Weights of a small transformer language model.
Training: a variant of SOAP for these matrices, 775M tokens, 2958 steps.
Each number is 128 + 24 x the weight over the matrix's rms, rounded and kept within 0 to 255. Layers, rows and columns count from 0.

# layer 3 MLP up, 704x256, rms 0.092, rows 353-361, columns 0-255
[[133 155 171  97 106 107 119 184 108 151 108  49 106 125 140 163 154 128 152 143 133 131 119 143 138 152 152 128 129 149 116 130 148 142 145 153 150 134 136 158 180  78 137  95 167 107  99 144 151 165 152 182 161 118 123 135 111 125 109 124 128 140 119 103 122 157 127 150  98 116 134 118 145 149 175 143 132 116 108 149 121 132 149 140 147 144 100 149 126 167 134 159 106 125 112 137  90 145 111 138 138 130 128 115 158 121 154 116 145 145 157 121 120  94  77 164 138 143 133  88 109 131 162 153 152 105  96  88 108 130 143 112 107 177  91 110 145 117 133 130 115 126 128 111 130 120 129 117 114 135 121 141 158 147 117 112 147 147 114 132 133 125 145 116 158 149  89 114 123 164 151 112  97 126  95 134 168  86 146 187 126 111 126 118 129 120 135 142 113 136 136 149 129 157 117  87 138 121 149 112 132 107 125 124 112  93 140 101 112  92 159 138 136 102 122 155 162 104 144 164 105 131 122 123 148 117  83 157 133 155 142 116 126 150 109 155 132 133 135 114 127 144 130  96 126 146 131 150 114  79 146 100 148 149 178 132]
 [129  78 158 161 142  79 169 111 114 145 127 127 145 128 155 144 187 165 154 116 102 118 154 105 197  76 115 177 126 115 116 127 141 167  85 123 113 162 125 122 122  70 129 135 126 171 153 138 106 146 189 169 102 101 118 118  84 138 127 160 106 161 109 171 136  90 102 127 114  88 137 160  89 133 165  94 109 138 151 186 109 131 138 107  76 124  99 164 107 103 169 127 156 134 177 102 116 130 116 128 119 140 165 161 152 128 141 100  83 144 108 154 121 153 168 132 106 124  51 153 107 153 140 145 152 103 106 130  91 159  93 118 136 109 102 140 113  97  99 129  95 175 108 113 116 107  96 128 110 114 130 141 147 143 185 123  83 168 113 126 111 113 103 180 100 129 174 130 136 150 126 163  98 117 155 171  97 170 122 146  99 165 147 142 161 127 131  90 143  99 144 173 109 137 146 140 175 100 170 121 107 149 122 136 104 147 122 130  71 119 145 143 144 168 124 142 126 107 139 134 182 126 139 196 124 164  60 135 126 107  96 122 153 131 135 128 119 111  94 149 111 123 157  86 145 128 154 135 126 163 153 114 109  94 132 149]
 [115 125 128 132 111 139 134 144 142 109 110 158 123 136 133 120 177 145 131 144 148 146 163 149 102 122 137 150 133 113 105 100 135  78 133 147 155  95 140 152 138 136 110 131 100 144 154 108 136 142 138 134 126 179 154 141 103 113 104 121 152 109 124 109  92 142 126 114 136 121  85 166 131 124  94 123 149 124 151 158 119 122 121 122 133  82 115 135 110  87 104 103 112 124 145 127 125 137 117 124 153 148 133  95 148 107 131 165 148 158 108 116 127 164 133 142 110 138  90 103  97 159 130 109  78 167 109 159 149 161 156 103 106 132 169 149 161 116 126 170 122 128  89 111  99 133 111  93 118 136 125 179 114 166 147 138 156 121  78 111 110 169 144 113  91 118 155 122  92 155 146  93 135  91 145 157 126 155 183 124 136 125 139 112 102 103 136 120 161 140 128 154 146 110 113  98 142 126  99 148 116 147 135 176 141 139  91 172 124 132 145 124 129 164  94 145 126 131 130 152 124 127 157 163 118 161 156 133 133 112 156 155 120 113 135 133 128 186 152 141  87 124 124 113 138 168 166 150 180 138  89 143 175 171 117 125]
 [108 114 124 112 135 135 101 139 154 160 112 118  89  94 152 145  94 110 136 119 149 138 167  82  87  69 141 157 123  85 161 145 131 126 114 125  74 137 162 129 163 122 180 135  73 120 102 106 165 139 127 144 137  69 138 110 135 127  92 125 125 116 170 125  83 162 110 136 146 128 124 152 115 129 145 100 166  95 119 166 152 103 108 111 168 132 158 121 126 135 138 141 117 113 130 213 112 122 119 177 105 147 140 147 151 104 100 127 152 133 111 138 130 129 114  83 153 143 130 159 122 144 152 125 138 118 144 115 142 104 142 131 133 144  93 154 139 144 122 104 154 186 130 156 120 167 155 152 123 107 104 117 115 188 114  98  93 155 161 125 113 112 146 110 117 119 120 129 129 149 129 108 116 138 139  88 112 170 142 100 135  97 123  95 128 116 154  94 111 134 150 119 132 120 163 145 143 124 137 160 161 134 123 158 137 137  83 154 122 105 165 104 129 101 161 113 123 120 109 144 143 121 152 126 116 135 104  83 131 130 132  76 120 211 136 121  85 117  88 136 167 115 161 107 105 139 107 146 155 108 136 104 146  96 106 149]
 [106 123  89 136 134 123 146 132 138 136  99 105 117 129 110 135 130  48 139 140 112 134 113 133 132 121 117 106 110 132 109 102 154 141 117 133 126 148 128 109 153 112 123 128  89 116 134 120 101 136 134 118 140 122 122 174 114 122 158 148 148  93 132 138 136 117 112 152 105 145 159 122  86 190 119 160 117 118 176 157 145 123 138 110 138 147 107 154 103 127 130 108 122 159 130  85 132 147 103 144  91 108 122 123 103 171 160 116 185 113 196 131 104 147 113 157 119 151  99 147 119 114 182 138 140 131  97 113 161 140  97 143 128  97 116 151 156 124 132 127 131 136 109 116 164 128 150 127 181 112 140 183 117 153  98 145 167 114 163  67 111 108 154 141 139 107 114 116 128 111 128 132 101 157 103 143  86 133 138 145 117 131 124 147 160 153 106  92 138 127 169 169 130 123 101 158 138 105  96  85 130 146 185 144  88 101 132 133 104 112  86 130 118 128 109 118 113 121 162 143 157 119 105 176 133 106 147 179  97 115 121 132 108 119 162 104 113 102 149 126 129 119 155 140 145 113 148 145 129 151 121 174 156 109 129  97]
 [139 135 154 102 160 156 132 140 106 113 153 146 119 134 119 114 107  90 146 115  94 121 142 124 132 130 103 146  89 117 139 160 119 117 154 149  80  73 142 117 139 165 124 130 141 106 138 129 155 149 139 108 107 137 133 116 131 138 141  70 147  83 154 150 130 155 133 130 118 143 163 139 104 100 150 161 127 137 114 119 115 118 167 120 124 110 142 106 111 123  89 133 161 121 113 133 146 121 127 103 108 155 139 136 115 151 165  92 138 124 141 120 134 168  81 112 128 132 152 144 128 138 109 110 122 119 102 133 144  96 130 129 100 133 169 147  70 138 179 160 132 103 142 128 102 115 154 129 114 131 139 129 114 105 115 174 136 142  89  72 110 113 140 134 113 128 159 166 125 127 125  81 125 122  89  97 139  97 157  97 113 102  87 149 117 148 102 138 147 168  97 158 176 108 132 122 123 139 110 135 122 119 111 136 114 121 113 131  98 136 133 150 140 170 135 127 142 144 121 128 119 160 166 132 134 164 124 109 115 157 132 136 140 160 139 101 151 114  89 110 125 114 129  95 135 123 136 110 135 111 139 114 108 119 147 125]
 [133 138 107 135  88 122 125 121 146 141 139 128 180 134 137 155  89 134 120 168 115 139  88 166 134 108 138 126 154 128 122 162 149 124 150 136 150 126 140 185 124 149 124 143  93 108 148 128  91 161 116 131 141  77 105 133 123 138 121 119 132 162 116 134 133  96 136 142 164 141  89 126 104 129 160 139 126 139 153 135 147 117 142 132 153 148  94 154  98 156 123 113 140 145 131 144 126 162  71 162 165 109 149 154 145 120 135 167 127 139 156 101 116 129 127  96 124 127 152 135  97 133 121 153 103 161 141 125 136  85 125 155 125 160 132  92 103 146 110 144 153 127 133 121 119 131  87 116 151 110 122 112 134 126 107  80 116  92 131 133 137 105 141 132 124 135 157 127 128 155 101 131 108 151 123 102 132 152 162 167 117 149 123 107 149 133 123 125  94 122 183 127 175 166 115 123 118 121 116 135 101 123 133 100 125 106  87 122 162 129 101 113 117 108 156 119  65 143 112 181 164 119 133 129 134 151 108 151 146 159 126 108 111 152 151 183 145 124 149 124 163 119 130  98 128 127 132 125  88 169 114 138 188 139 121 124]
 [133 117 133 108 148 141 129  81 106 137 126 121 124  75  90 106 117 151 137 106 126 137 138  73 176 155 110 138 105 129 148  88 120 166  91 161 150 177 124 101 105  75 115 163 149 138 149 194 172 130  94 107 172 110 144  80 136 165 134 142  98 117 115 168 154 121 125 155 150 127 114 112 147 104 145  78 164 104 143 119 152 159 120 116 118 113 160 109 110 158 135 146 104 101 104  80 131 113 130 109 103 134 136  87 149  92 106 104 130 120 150 127 124 154 109 116  85 140 136 167 159 141 119 184 110 187 130 136 152 103 123 119 109 119 157 146 133 162  82 116 193 105 152 112 152 144  99 138 104 134  49 112 143 136  97 120  87 106 121 121  80 135 105  87  99 148 140 167 136 146 126 127 142  57 132 148 153 103 101 106  87 141 112  97 142 151 107 116 108 129 111 145 117 134 189 124  97 197 191 136 126 129 127 130 106 150 148 167 114 126 123 144 146  63 142 133 157 118 122 113 155  91  93 112 142 108 120 117 118 124 137 138 129 154 162 150  95 153  72 109 148 171 129 132 113  87 129 117 140  95  91 106 159 135 106 133]
 [117 174 122 111 120 165 124 130  93  60 146 151 195 121 126 141 118 110 150 122 101 179 127 116  64 122 115 113 157 151 126 158 104 104 142 180 126 123 165 130 117 126  93 130 161 160  99 128 118 120 126 128 129 160 124 155 140  99 173 131 156 138  72 147 147 124  98 115 122  78 119 129 126 105 147 155 136 113 136 123 152 162 146 126 114 181 132 110 121 121 101 136 109  88 172 109  87 146 125 156 134 108 158 126 124 146 139 118 140  93 130 106 128 113 113 165 108  96 113 107 140 128 124  93 156  80 129 170 133 105  96 202 126 137 133 139 164 121 115 139 118 140 119 100 125 131 169 127 111 110 118 150 168 135 105 117 173 126 142 134 112 112 108 133  86 120 175 178 141 108  96 131 108 153 100  95 117 171 136 127  97 122 128 149 144 111 138 129 138 146 135 131  89 102  89 126 142  91 128 126 134 149 137 160 130  76 129 148 175 151 136 154 125  95 139 171 116 145 126 175 107 159 150 107 143 117 170 116 102 107 114 165 149 109 131 119 124 127 173 139 186  87  95 140 144 158  91 106 134 101 128 107 123 131 159 126]]
# layer 3 MLP down (transposed), 704x256, rms 0.0871, rows 353-361, columns 0-255
[[125 108  99 117 130 130 117 126 154 129 187 172 153  93 159 140 122 151 138 146 137 132 105 125 105 171 128 154  97 189 141  90 129 148 165 154  98 101 118  99 124 156 127 154 137 158 163 105 161  75 124 106 150 146 126 115 125 160 134 153 108 128 107 151 126  91 132 141 120 121 124 123 109 144 107 102 145 128 133 110 140 135 114 110  86 105 129 159 149 153 121 154  91  99  83 126 141 112 111 126 160 109  73 146 134 125 190 118 138 162 118  95 118 171 127  95 108 174 117 146 170 116  91 102 117 148 112 169 165 136 149 123 141 115 110 132 119 133 120 128 115 156 139 125 159  95  62 139 123  79 134  92 109  93 124 117 130 129 124  99 135 103 102 110 100 147 141 145 155 141 133 150 116 129 122 131 120 135 119  98 149 137 182 118  99  90 125 104 124 108 164 137 131  87 119 127 111 141 163 104 126 106 118 114 168 161 103 150 128 169 144 156 113 128 144 124 113 102 174  87  70 126 126  87 129 148 111 115 136  84 133 141 113 156 131  97  99 141  94 111  79 161 144 153 153 104 146 140  95 116 112 168 114 145 143 168]
 [130 156 141 169 159 100 127 149 124 132 143 112 122  93  77 115 157 165 176 126 112 122 132  88 136 121 127 174 137 124 104 146 170 155 116  95 100 138 117 126 119  94 109 102 148 129 141 118 145 123 106 171 105 154 142 112 144 128 131 157 142 163 130 112 143 132 135 159 139 110 125 136 115 106  79 129 110  98 122 175 106 124 105 153  79 167 113 135 143 126 131 110 117 137 104 139 112 139 131 125 124 155 131 130 166 139 145 147  91 139 147 113  96 114 143 124 123 102  90 152 131 141 113 150 111  66  83  93  52 119 107  97 101 105 129 161 111 100 125 135 134 156 136 129 101 128 105 182 138 171 126  95 159 169 147 143  85 126 117 139  95 133 171 135  96 128 166 123 150 159 112  81 103 165 211 199  76 152 146 139 139 131 136 162 120 150 167 123 155 126  87 191 112 103 143 124  79  85 105 111 118 129 135 108  90 154 117  90 124 102 118 128 120 192 175 139 120 136 188 131 158 154 109 142 171 140 104 138 114 106 135 109 169  62 103 150 152  98 104 160 135 153 116 120 102  92 155 122 126 120 151 151 160 106 159 160]
 [132  97 130 143 100 103 174 156 118 137 114 137 173 153 187 123 107 144  89 136 176 104 118  95 106 103 130 177 155 150 121 151 187 145 128 155 167 111 159 141 151 146  86 130 153 145 137 140 109 107 127 107 127 114 144 115 130  91 152  97 128 125 146 114 106 152 138 122 133 111 124 128 147 122 119 126 141 110 126 156 148 150 116  96 155 121 144 106 156  90 119 135  97 150 149 147 123 109 132 116 146 119 135  84 125 129 140 156 138 132 103 134 160  86 163 142 117 140 107  90 170  90 128 121 111 127 146 142 189 153 117  99 103  85 111 140 166 100 107 133 150 109 138 127 120 146 146 172 137 106 128 165 102 135 131 153 186 113 171 173 132  75  86 136 120 110 129  89 132 129 123 118 128  71 113 126  83 144 139 118 129  87 130 118 134 125 132 137 122  87 115 128  83 105 139 111 121 185 149  96 138 147 146 165 143 151 144 142 122 135 125 138 166  89 136 116  97 107  79  80 127 120 116 128 150 159 148 118  59 131 106 110  94 116  92 145 148 118 107 120  87 107 114 126 114 108 119 106 143 174  65 130 104 128 117 137]
 [130 102 131 159 126 150 104 132 135 125 188 148  98 115 132 114 120 121  99  99 133 156 129 150 108 129 100 168  76 113 161 161 135 123 154 124 114 145 112 157 152 122 130 115 115 144  75  82 134 101 156  83 134  93 116 167 120 100 164 107  99 132 158 165  94 138 126 157 102 109 141 132 119 120 153 129 129 102 114 153  67 146 113 144 144 108 116 165 153 147  87 125 132 130 111 166 121 181 180 148 118 133 155 136 140 141 124 121 154 126 157 118  97 128 124 112 103 101 162 134 145 111 180 106 128 132 139 123 143 117 149 145 112  88  85 196 146 117 149 131 130 111 142 120 142 109 135 101 170 120  92 103 120  78  95 109 128 141 117  99 151 123  92 102 141 155 122 130 145 128 143 131 152 123 143  76 119 118 122  96 138 161 120 123 117 162 103  94 109 107 139 115  93 122 119 122 129 115 130 111 125 117 115 110 150 129 154 133 134 121 160  93 119 174 165  95 142  95 104 156 119  99 154 154 164 102 120 114 101 125 183 105 101 156 165 137 110 108  83 123 145 115 156 111  79 132 116 130  99 135 156 105 148 100 103 126]
 [103 126 152 126 153 138 111  89 120 161 112 176 176 100 162 144 113 130  76 134 141 145 127 126 123 106 122 150 130 139 123 127  90  87 109 105 135  93 151 141 101 161 128 160 209 149 127 105 139 147 125 120 143 117  75 119 121 146 128 165 120 138 108 159 163 119 141 152 146 148 130 112 114 121 129 113 135 123 126  91  78 141 144 143  91 161 161 128 102 176 123  98 121 132 124 160 135  68 117 138  88 142 121 148 145 114  94 115 141 162 150 101 150 121 166 107 130 146 138 141 164 146 131  70 146 105 113 105 115 148 152  88 119 155 119  68 130 133 132  80 138 156  77 107 141 118 110 147 130 113 110 127 115  95 175 126 116 128  96 118 131 132 127 151 108 139 144 132 130 155 140 100 134 102  99 156 148 145 141 118 137 133 150 135  81 126 102 118 109 114 132 124  95 143 124 140 138 129 130 144 153 112  93 104 153 122 123 117 131 123 107 153 105 139 130 101 137 119  98 113 112 137 123 135 107 196 115 109 153 120 139 119 135 164 151 148 128 183 149 101 114 155 126 117  49 119 141 149 168 112 122 103 139 118 166 118]
 [147 126 123 175 139 101 130 150 144 137 129 122  98 149 108 121 128 154 129 110 154 154 137 146  71 106 150 114 101 135 128 106 140 148 150 107 152 170 157 154 129 134 117 144 142 158 138 123  97  89  74 123 127  93 135 119 164 113 102 139 144 131 125 128 152 108 145 136 129 144 101 150 129 125  97  97 110 140 123 135  99 141 128 152 143 159 120 134 139 137 142 108 128 105 140 123 111 133 177 108 163 121 132 107 125 144  96 134 144 131 113 121 137 135 169  91 152 122 124 110 125 119 143 105 162 107 166 168 126 134 127 134 152 142 108 124 137  94 132 117 110 137  76 126 157 113  86 149 145 129 150 111 130 122  90 102 127 132 135 144  84 126 123 117 130  98 105 113 152 126 113 165 144 130 148 172  67 123 123 145  98 125 173 111 135 118 136 146 152 113 126 145 100 140  97  90  96 161 117 110 129 159 139 102 134 107 153 119 167 116 152 143 102 142 119 138 131 115 162 153 123 106 124 129 123 133 130 157 117 128 148  78 121 102 131 165 116 138 144 173 100 156 145 116 132 139 131  98  96 114 143  87  92 131 135 108]
 [ 91 118 144  98 140 139 146 157 121 149  91 122 143 143  59 117 139  92 140 120 111 169 149 115 132 113 128 143 143 141 193 131 118 117 171  94 144 124 123  57 142 125 163 136 122 121 126 123 173 122 140 106 126 144 168 128 137 113 137 133  76 115 171 132 107 145 143 138 107 135 152 136 127 116 145  84 117 118 119 104 149 156 112 147 106 116 154 116 105 118 122 151 146 131 124  94 135 107 139 143  93 163  97 129 111 131 126 136  98 166 118 154 149 141 107 122 112 132 111 124 139 102 105 120 135 122 104  98 121 177 122 109 111 128 116 161 183 109  87 132 125 119 153 112 133 141 120 154 131 151 147 150 118 163 142 139 155 166 118 146 145 154 168  96 133  96 108 138 116 131 148 156 113 120 118 108 127  97 116 104 138 118  87 128  96 144 120 121 108 125 101  80  46 127 135 105 153 124 138 133 139 121 100 185 130 126 143 147 115 161 122 118 120 117 130 133 173 129 126  91 134 158 119 117 115 110 169 120 152 145 106 127 127 133 112  79  97 144 134 124 114 149 103 118 102 141 105  61 132 131 137 152 120 133 158 159]
 [118 147 133 177  88 147 148 102 129  85 147 106 110 146 194 107 135  89 105 146 145 109 141 186 119 148  66 102 110 169 109 110 143 126 141 143 113 124 141 119 150 145 115  93 124 135 111 119 113 130 106 147 153  89 106 136 126 112 152 181 124 129 132 145 141 110 169 127 116 142 105 143 123 112 120 164 123 151 150 111 151 108 118 122 129 156 123 121 125 137 131 121 167 129  99 113 100 134 147 138 122 111 127 135 108 120 102 109 173 101 135 122 102 137 152 195 142 117 125 163 106 150 155 167 139 149  87 150 148 174 116 132 153 127 123 108 170 159 106  82 141  98 117 120 118 129 143 142  73  98 153 119 153 151 132 168 147 142 116 136 102 124  76 136 108  95  92 125 123 132  94 165 130 101 150 137 141 169 146 151 128 150 129 117 142  92  98 114 123 179 133 187 132 151 144 176  87 138 125 144 184 149 122  93 103 130 156 114 120 132 145 115 126 118 134 122 154 148 128 167 170 102  73 136  86 110  99 145 133 138 162  82 141 136 150 153 129 105 117 120 169  74 114 157 142 155 117 117 153 145 124 131 131 152 170 135]
 [106 128 131 130 117 148 146 119 162  91 123 125 140 138 165  98 128 130 161 140 107 130 129 143 108  78 141 121 161 138 157 116 171 146 107 105  86 147 164  70 147 115 179 128 103 130  84  89  71  90 141 132 153  74 115 105 151 110 127 141  90  91 165  90 120 109 154 134 142 137  88 127 148 126 162 138 136 110 147 126 166 122 131  55 127 117 139 126 101 128 106  64 128 126 128 118  83 136 117  88  98 126 143  78 125 127 140 130 155 125 145 117 130 122 154 143 110 131 132 134 151 130 119 144 153 108 143 120 126 138 131 110 112 177 107 157 111 104  98 179 115 153 110 137 123 126 103 116 133 122 140 111 114 147 100 137 130 147 145 126 120  97 154 123 113 103 115 110  88 129 139 130 151 101 141 114 139 133 147 152 163 149 142 121 132 138  97 126 124 128 134  82 140 143 156 146 138 101 117 149 170 120 117 135  85 124 130  88 139 150  96  96 131  86 160 116 118 149 147 116  62 161 119 156 103 146 130  91 101 141 102 131 108 149 171  81 164 102 168 201  88 134 127 159 134  75 121 135 136 185 115 100 132  75 114  83]]
# layer 3 MLP gate, 704x256, rms 0.0889, rows 354-362, columns 0-255
[[105 140 174 118 146 157  88 145 109 117 128 165 150  95 127 110 123 115  81 115 127 108 132 114  93 170 172 157 125 134 111 151 176 124 139 100 160 120 134 145 136 144 135  94 156  86 101 120 147 127 111 116 110 156 134 119 142 120 103 144  88 165 108 104 151 189 144 151 113 109 111 128 154 147  64 158 106 124 129 152 125 119 117 166 164 112 163  85 133 116 112 121  76  95  86 140 121 109 183 140 156 132 119 120 131  99 115 136 121 135 135 122 125 152 134 140 150 126 122 113 140 152 146 182 101 145 144  98 121 122 140 107 100 138 136 102 116 120 147 118 101 117  67 139  87  96 144 139 105 161 140  85 130  96 121 120 136 126 121 124 156 120 136 102 120 131 106 157 187 153 108  79 107 147 154 156 145 120  84 130 147 117 131 170  94 114 150 165 175 156 145 139 169 123 115  65 137 109 104 116  83 124 101 119 153 111 141 158 104 106 134 125 112 151 138 136 126 110 151 100 113 109 101 108 153 116 151 136 112  73 140 108 108 151 100 131 142 101 124 125 155 123 159 119 129 117 100 124 114 107 125 114 130 133 196 127]
 [152 134 111 102 130 114 141 105 142 145 134 123  95  96 129 117 105 111 160 163  66 148 115 163 121 111 134 145 101 114 117 110 150 111 183 115 130 137 101 130  88 135 169 172 141 112 140 118 144 152 110 108 130 118 106  96 144 108 133 115 102 111 107 129 129  69 118 126  90 106  87 116 114  92 160 109 160 108 112 122  90 142 134  80 132 104 165 111 111 145 107 114 141 162 151 159 114 143 107 134 131 150 148 132 121 109 171 135 159 123 135 141 111 175 136 106 107 100 156 186 112 145  98 130 131 117 100  97 107 106 133 112 123 127  90 106 167  96 125  90 114 134  97  90  97 105 108  86 135 107  72  89 159 108 136  87  93 139 104 118 145 162 137  72 151 151 129 162 113 160 128 130 134 141 124 108 129 148 109 102 130 169  95 124  87 124 121 134 121 140 171  95 172  68  94  98 111 128 127 120 103 123  89 116 150 141 151 103  96 142 137 146 131 151 121 126 156 139 153 134 147  76  73 117 177 149 132 129 168 139 119  99 140 153 159 143 135 116 121 113 120 123 151 136 143  93 129 194 123 117 124 133 155 115 112 116]
 [181 114 131 146 100 117 131 132  97 119 142 159 147 145 164 114 150 146 101 113 114 114 124 180 162 126 116 136 103 151  97 150 140 131 170 153 125 169 140 157 137 119 142  69 112 156  70 124 152 105 140 107 129 112 109 160 144 124 140 183 106  97 112 123 120 112 124 146  90 113 179 108  98 134 136 163 135 107 118 127 111 131 154 127 123  88 103 126 123 107 146 125 136 148 143 117 111 135 115 117 101 111 101 135 131 164 183 143 101 123 128 130 133 115 174  92 101 105 131 162 145  87 141 119 166 128 131  93 137  95 115 148 103 145 160 130 135 108 147  89 115 126 116 134 142 110 119 112 150 145 120 108 151  81 103 169 176 120 122  89 146 101  66 125 143 166 123 142 144 127  96 121 164 118  90 125 125 109  84 108 134 145 139 113 148 128 121  90 130 143 145 118 103 165 112 148 136 122 127 130 131 113 100 131 142 137 125 109 145 112 120 145 111 137 133  90 147 155  65 124 101 141 111 147 163 139 126 168 100 115 170 139  96  75  99 136 127 116 122  99 114 160 141 102  85 100 130 126 101 142 119 114 110 151 135 131]
 [133 133 144 114 123 130  88 147 125 163 131 115 147  81 168 162 160 154  92 110 173 161 157 128 161 107 127 128 142 147  90 138 103 127 118  57 110 102 125 148 157 127 104 167  97 153 173 148 160 152 150 176 194 106 104 111 112 130 127 122  96 150 109 160 128 150 136 144 130 123 132 152 143 131 168 124 112  95 100 100 130 163 145 115  72 141 162 134 104 133  91  98 102 139 148 163 148 109 140 120 143  95 108 166 143  93 122 183 105 138 169 141 168 146 140 146 110 158 164 138 148 139 140  92 112  87 133 124 121 120  96  95 127 148  91 100 160 170 157  91 125 145  55 122 124 138 132 110 141 140  97 175 138 108 135 163 110 112 112 117 111  82 121 133 113 172 129 120 124 145 155  87 140  89 104 117 195 146  82 108 122 143 160 106  87 174 118 120 142 130 151 145 165 108 153 149 124 143 114 129 130 117 128 108  70 150 100 106 144 135 150 135 144 150 127 131 128 130 117 128 102 145 102 144 130 167 100 103 201 109 135 103 107 138  97 151 136 161 121 125 132 125 144 110  78  95 195 158 143 107 134 168 170 132 143 135]
 [123 135 126 128 119 125 152 154 106 159  96 147 141 141 150  79 124 110 125 110 146 118  98 135 168 162 164 120 106 116 105 109 132 156 138 160 118 114  62 153 155 156 132 136 152 119 132 128 154 132 157 182  97 139 119 121 113 160 127 124 118 115 122 148 122 111 127 102 104 126 173  75  99 145 175 161 172 152 170  94 166 143 108 102 117  94 148 120 127 144 166 133 110 126 155 126 125 136 120 108 130 156 126 139 161 144 114 129 112  73  76 119  83 114  90 133  76  77 164  96 140 125 153  99  61 149 151  86 159 168 130 104 132 134 130 105 120 129 134 149 112 106 140 126 167 144 130  99 138 178 140 119 155 166 130 151 124 124 124 115 162 106 137 139 173 129 133 114 139 123 123 110 100 181 108 164 159 154  85 156 118 134 153 118 154 134 140 120 127 114  96  92 103 114 134 178 151 125 122  92  95 120 162 129 167 133 128 144 140 160 124  87 158  96 179 119 137 122 122 116 131 108 140 153 115 163 124 151 138 139  94 150 147 132 124  84  87 134 135 147 151 130 133 118 114  97 144 152 156 130  71 139 123 107 100 140]
 [137 154 173  99 157 126 114 135 147 108 148 133 167  92 128 158  82 106 116 121 169 177 134 147 115 123 126 116 169 139 145 153 125  96 123 116 133 136  89  77 119 147 147 144 103 144 136 136 182 113 138  66 142 117 122 149 143 144 117 109  56 120 109 127  94 111 121 114 152 129 128 157 113 117 127 117 115 132 117 119 132 138  92 140  98 150 156  92  99 107 145 137 169 158 130 160 121 136 117 143 146 112 132  84  99  98 120 152 115 165 105 155 134 167 161 117 101 104 127 130 164 134 132 138 127 102 119 113 187 136  98 156  90 149 158 141 120 112  94 130 108  63 142 138 122 171 125 108 131 130 158 158  94 135  88 115 154 120 130 121 113 179 177 140 146 112 160 117  98 121 153 150 116 134 119 105 111 117 133 113 168 127 104 123 123 134 156 108 107 105 123 123  50 119 139 124 123 111 141 127 131 142 137 149 157 151 124 146 120 153  79 151 104  72 162 139 114 129 176 139 139 150 164 106 134 143 118 100 121 144  98  96 117 165 103 104  97 195 114 157 139 136 126 144 146  91 112  85 128 126 135 117 124 161 199 147]
 [133 126 136 161 114 128 152 119  66 134 169 130 118  77 137  93 135 135 109 144 153 133 168 106 109 155 143 118 114 127 178 117 120  89 104 153  97 152 130  97 157 121 130 153 132 158 142 146  66  78 130 103 148 151 136 125 144 135 105 101 131 117 124 131 146 162 181 133 152 112 122 165 131 157 146 109 163 123 133 133 124 144  98 153  95  96 161 144 119 155 154 149 121 105  92 140 118 154 131 115 120 125 170 153 113 123  96 117 122 138 188 132 129 131 153 127 149  98 177 157 108 133  85 141 148 133 167 104 130 134  86 154  99 128 145 136 160 156  91 153 127  96 142 136  99 140 204 155 131  99 143 119 128 126 157  90 133 129 124 140  82  95  91 120 134 141 136 121 172 114 156 136 162  90 162 136 123 177  94 127 101 195 149 124 133 129 152 166 108 136 103 150 111 108 137 120 147 181 123 128 110  97  91  84 137  81 161 186 139  98 104 143 146 121 138 107 139 132 108 109 164 153 134 148 143 147 115 102 123 106 140 142 159 102 135 108 120 175  94 101 188 133 127 156 134 139 105 112 126 118 136  98 160 107 111 157]
 [110 124 134 141 104 142 148 116 131  97 149 149 122 128 146 138 134 136 116 122 136 120 196 120 106 124 115 130 118 110  93  83 112 151  75 168 113 108 136 151 131 107 132 136 132 108  96 138 114 107 165 163 170  97 151 131 130 139  93 122 130 114 197 153 101 135 115 114 125 175  97 115 130 173 138 178 108 138  92  94 150 119 138 129 148 159 111 117 108 172  97 123 145  92 161 110 128 141 135 142  97 115 149  80 137 162 164 109 146 124 173 100 123 156  98 140 135  85 135  98 129  87 139  95 171 128 164 104  93 106 120 135 158  98  91 132 159 121 138 130 132 144 168 112 136 102 104 117 148 118  99 141 151 144 122 115 111 125 137 120 137 106 130 109 130 132  94 108 125 128 126 140 126 119  98 111  89 128 149 139 158 155 129  67 158 149 124 122 130 130 143 151 166 112 107 148 127 154 105 157 129  85 130 119 110 113 126 113 124 113 151 128 118  90 129 137 130 110 171 112  82 107  89 118 141 161 127 142 156  91 127 139 147 154 100 110 123 113  97 150 132 137 159 124 109 118 129 146 171 148 135 144 140 132 135 125]
 [ 96 112  85 145 131 140  93 199 112 119 179 161 132 105 143  87 115 116 127 128 140 142  89 134  68 174 132 135 129 130 159 145  93 137 131 128 138 116 145 133 141 129 116 115 126  95 129  97 142 134 178 119  72 128 140 158 116 120 115 140 165 127 131 125 101 151 132 134 168 109  99 134 147 149 117 145 104 126 106  90 148 140 151 111 154  97 154 104 142 133 124 123 137 148 121 111 121 130 107 130 152 152 124 140 129 151 121 118 144 152 138 119 132 120 142 161 125  85 151 143  85 129  91 138 143 153 148 119 114 182 135 100 106 134 132 118  87 108 112 132 138 141 175 117 135 142 131 106 162 140 155 108 148 149 160 129  99 131 106 162 117 129 118 134  76 117 106 146 146  80 106  82 125 129 154 149 159 122 156 157 108 115 126 113 162 137 132 136 136  92 129 130 106 142 118 102 177 139 142  97 110 130 112 122 135 189  92 125  97 145 130 177 110 157 145 124 140 117 151 155 122 155  93 104 135 152 108 132 137 144 178 131 147 155 137 121 128 103 138 171 137 133 140 106 130 157 168 111 113 130 142 103 143 131 171  89]]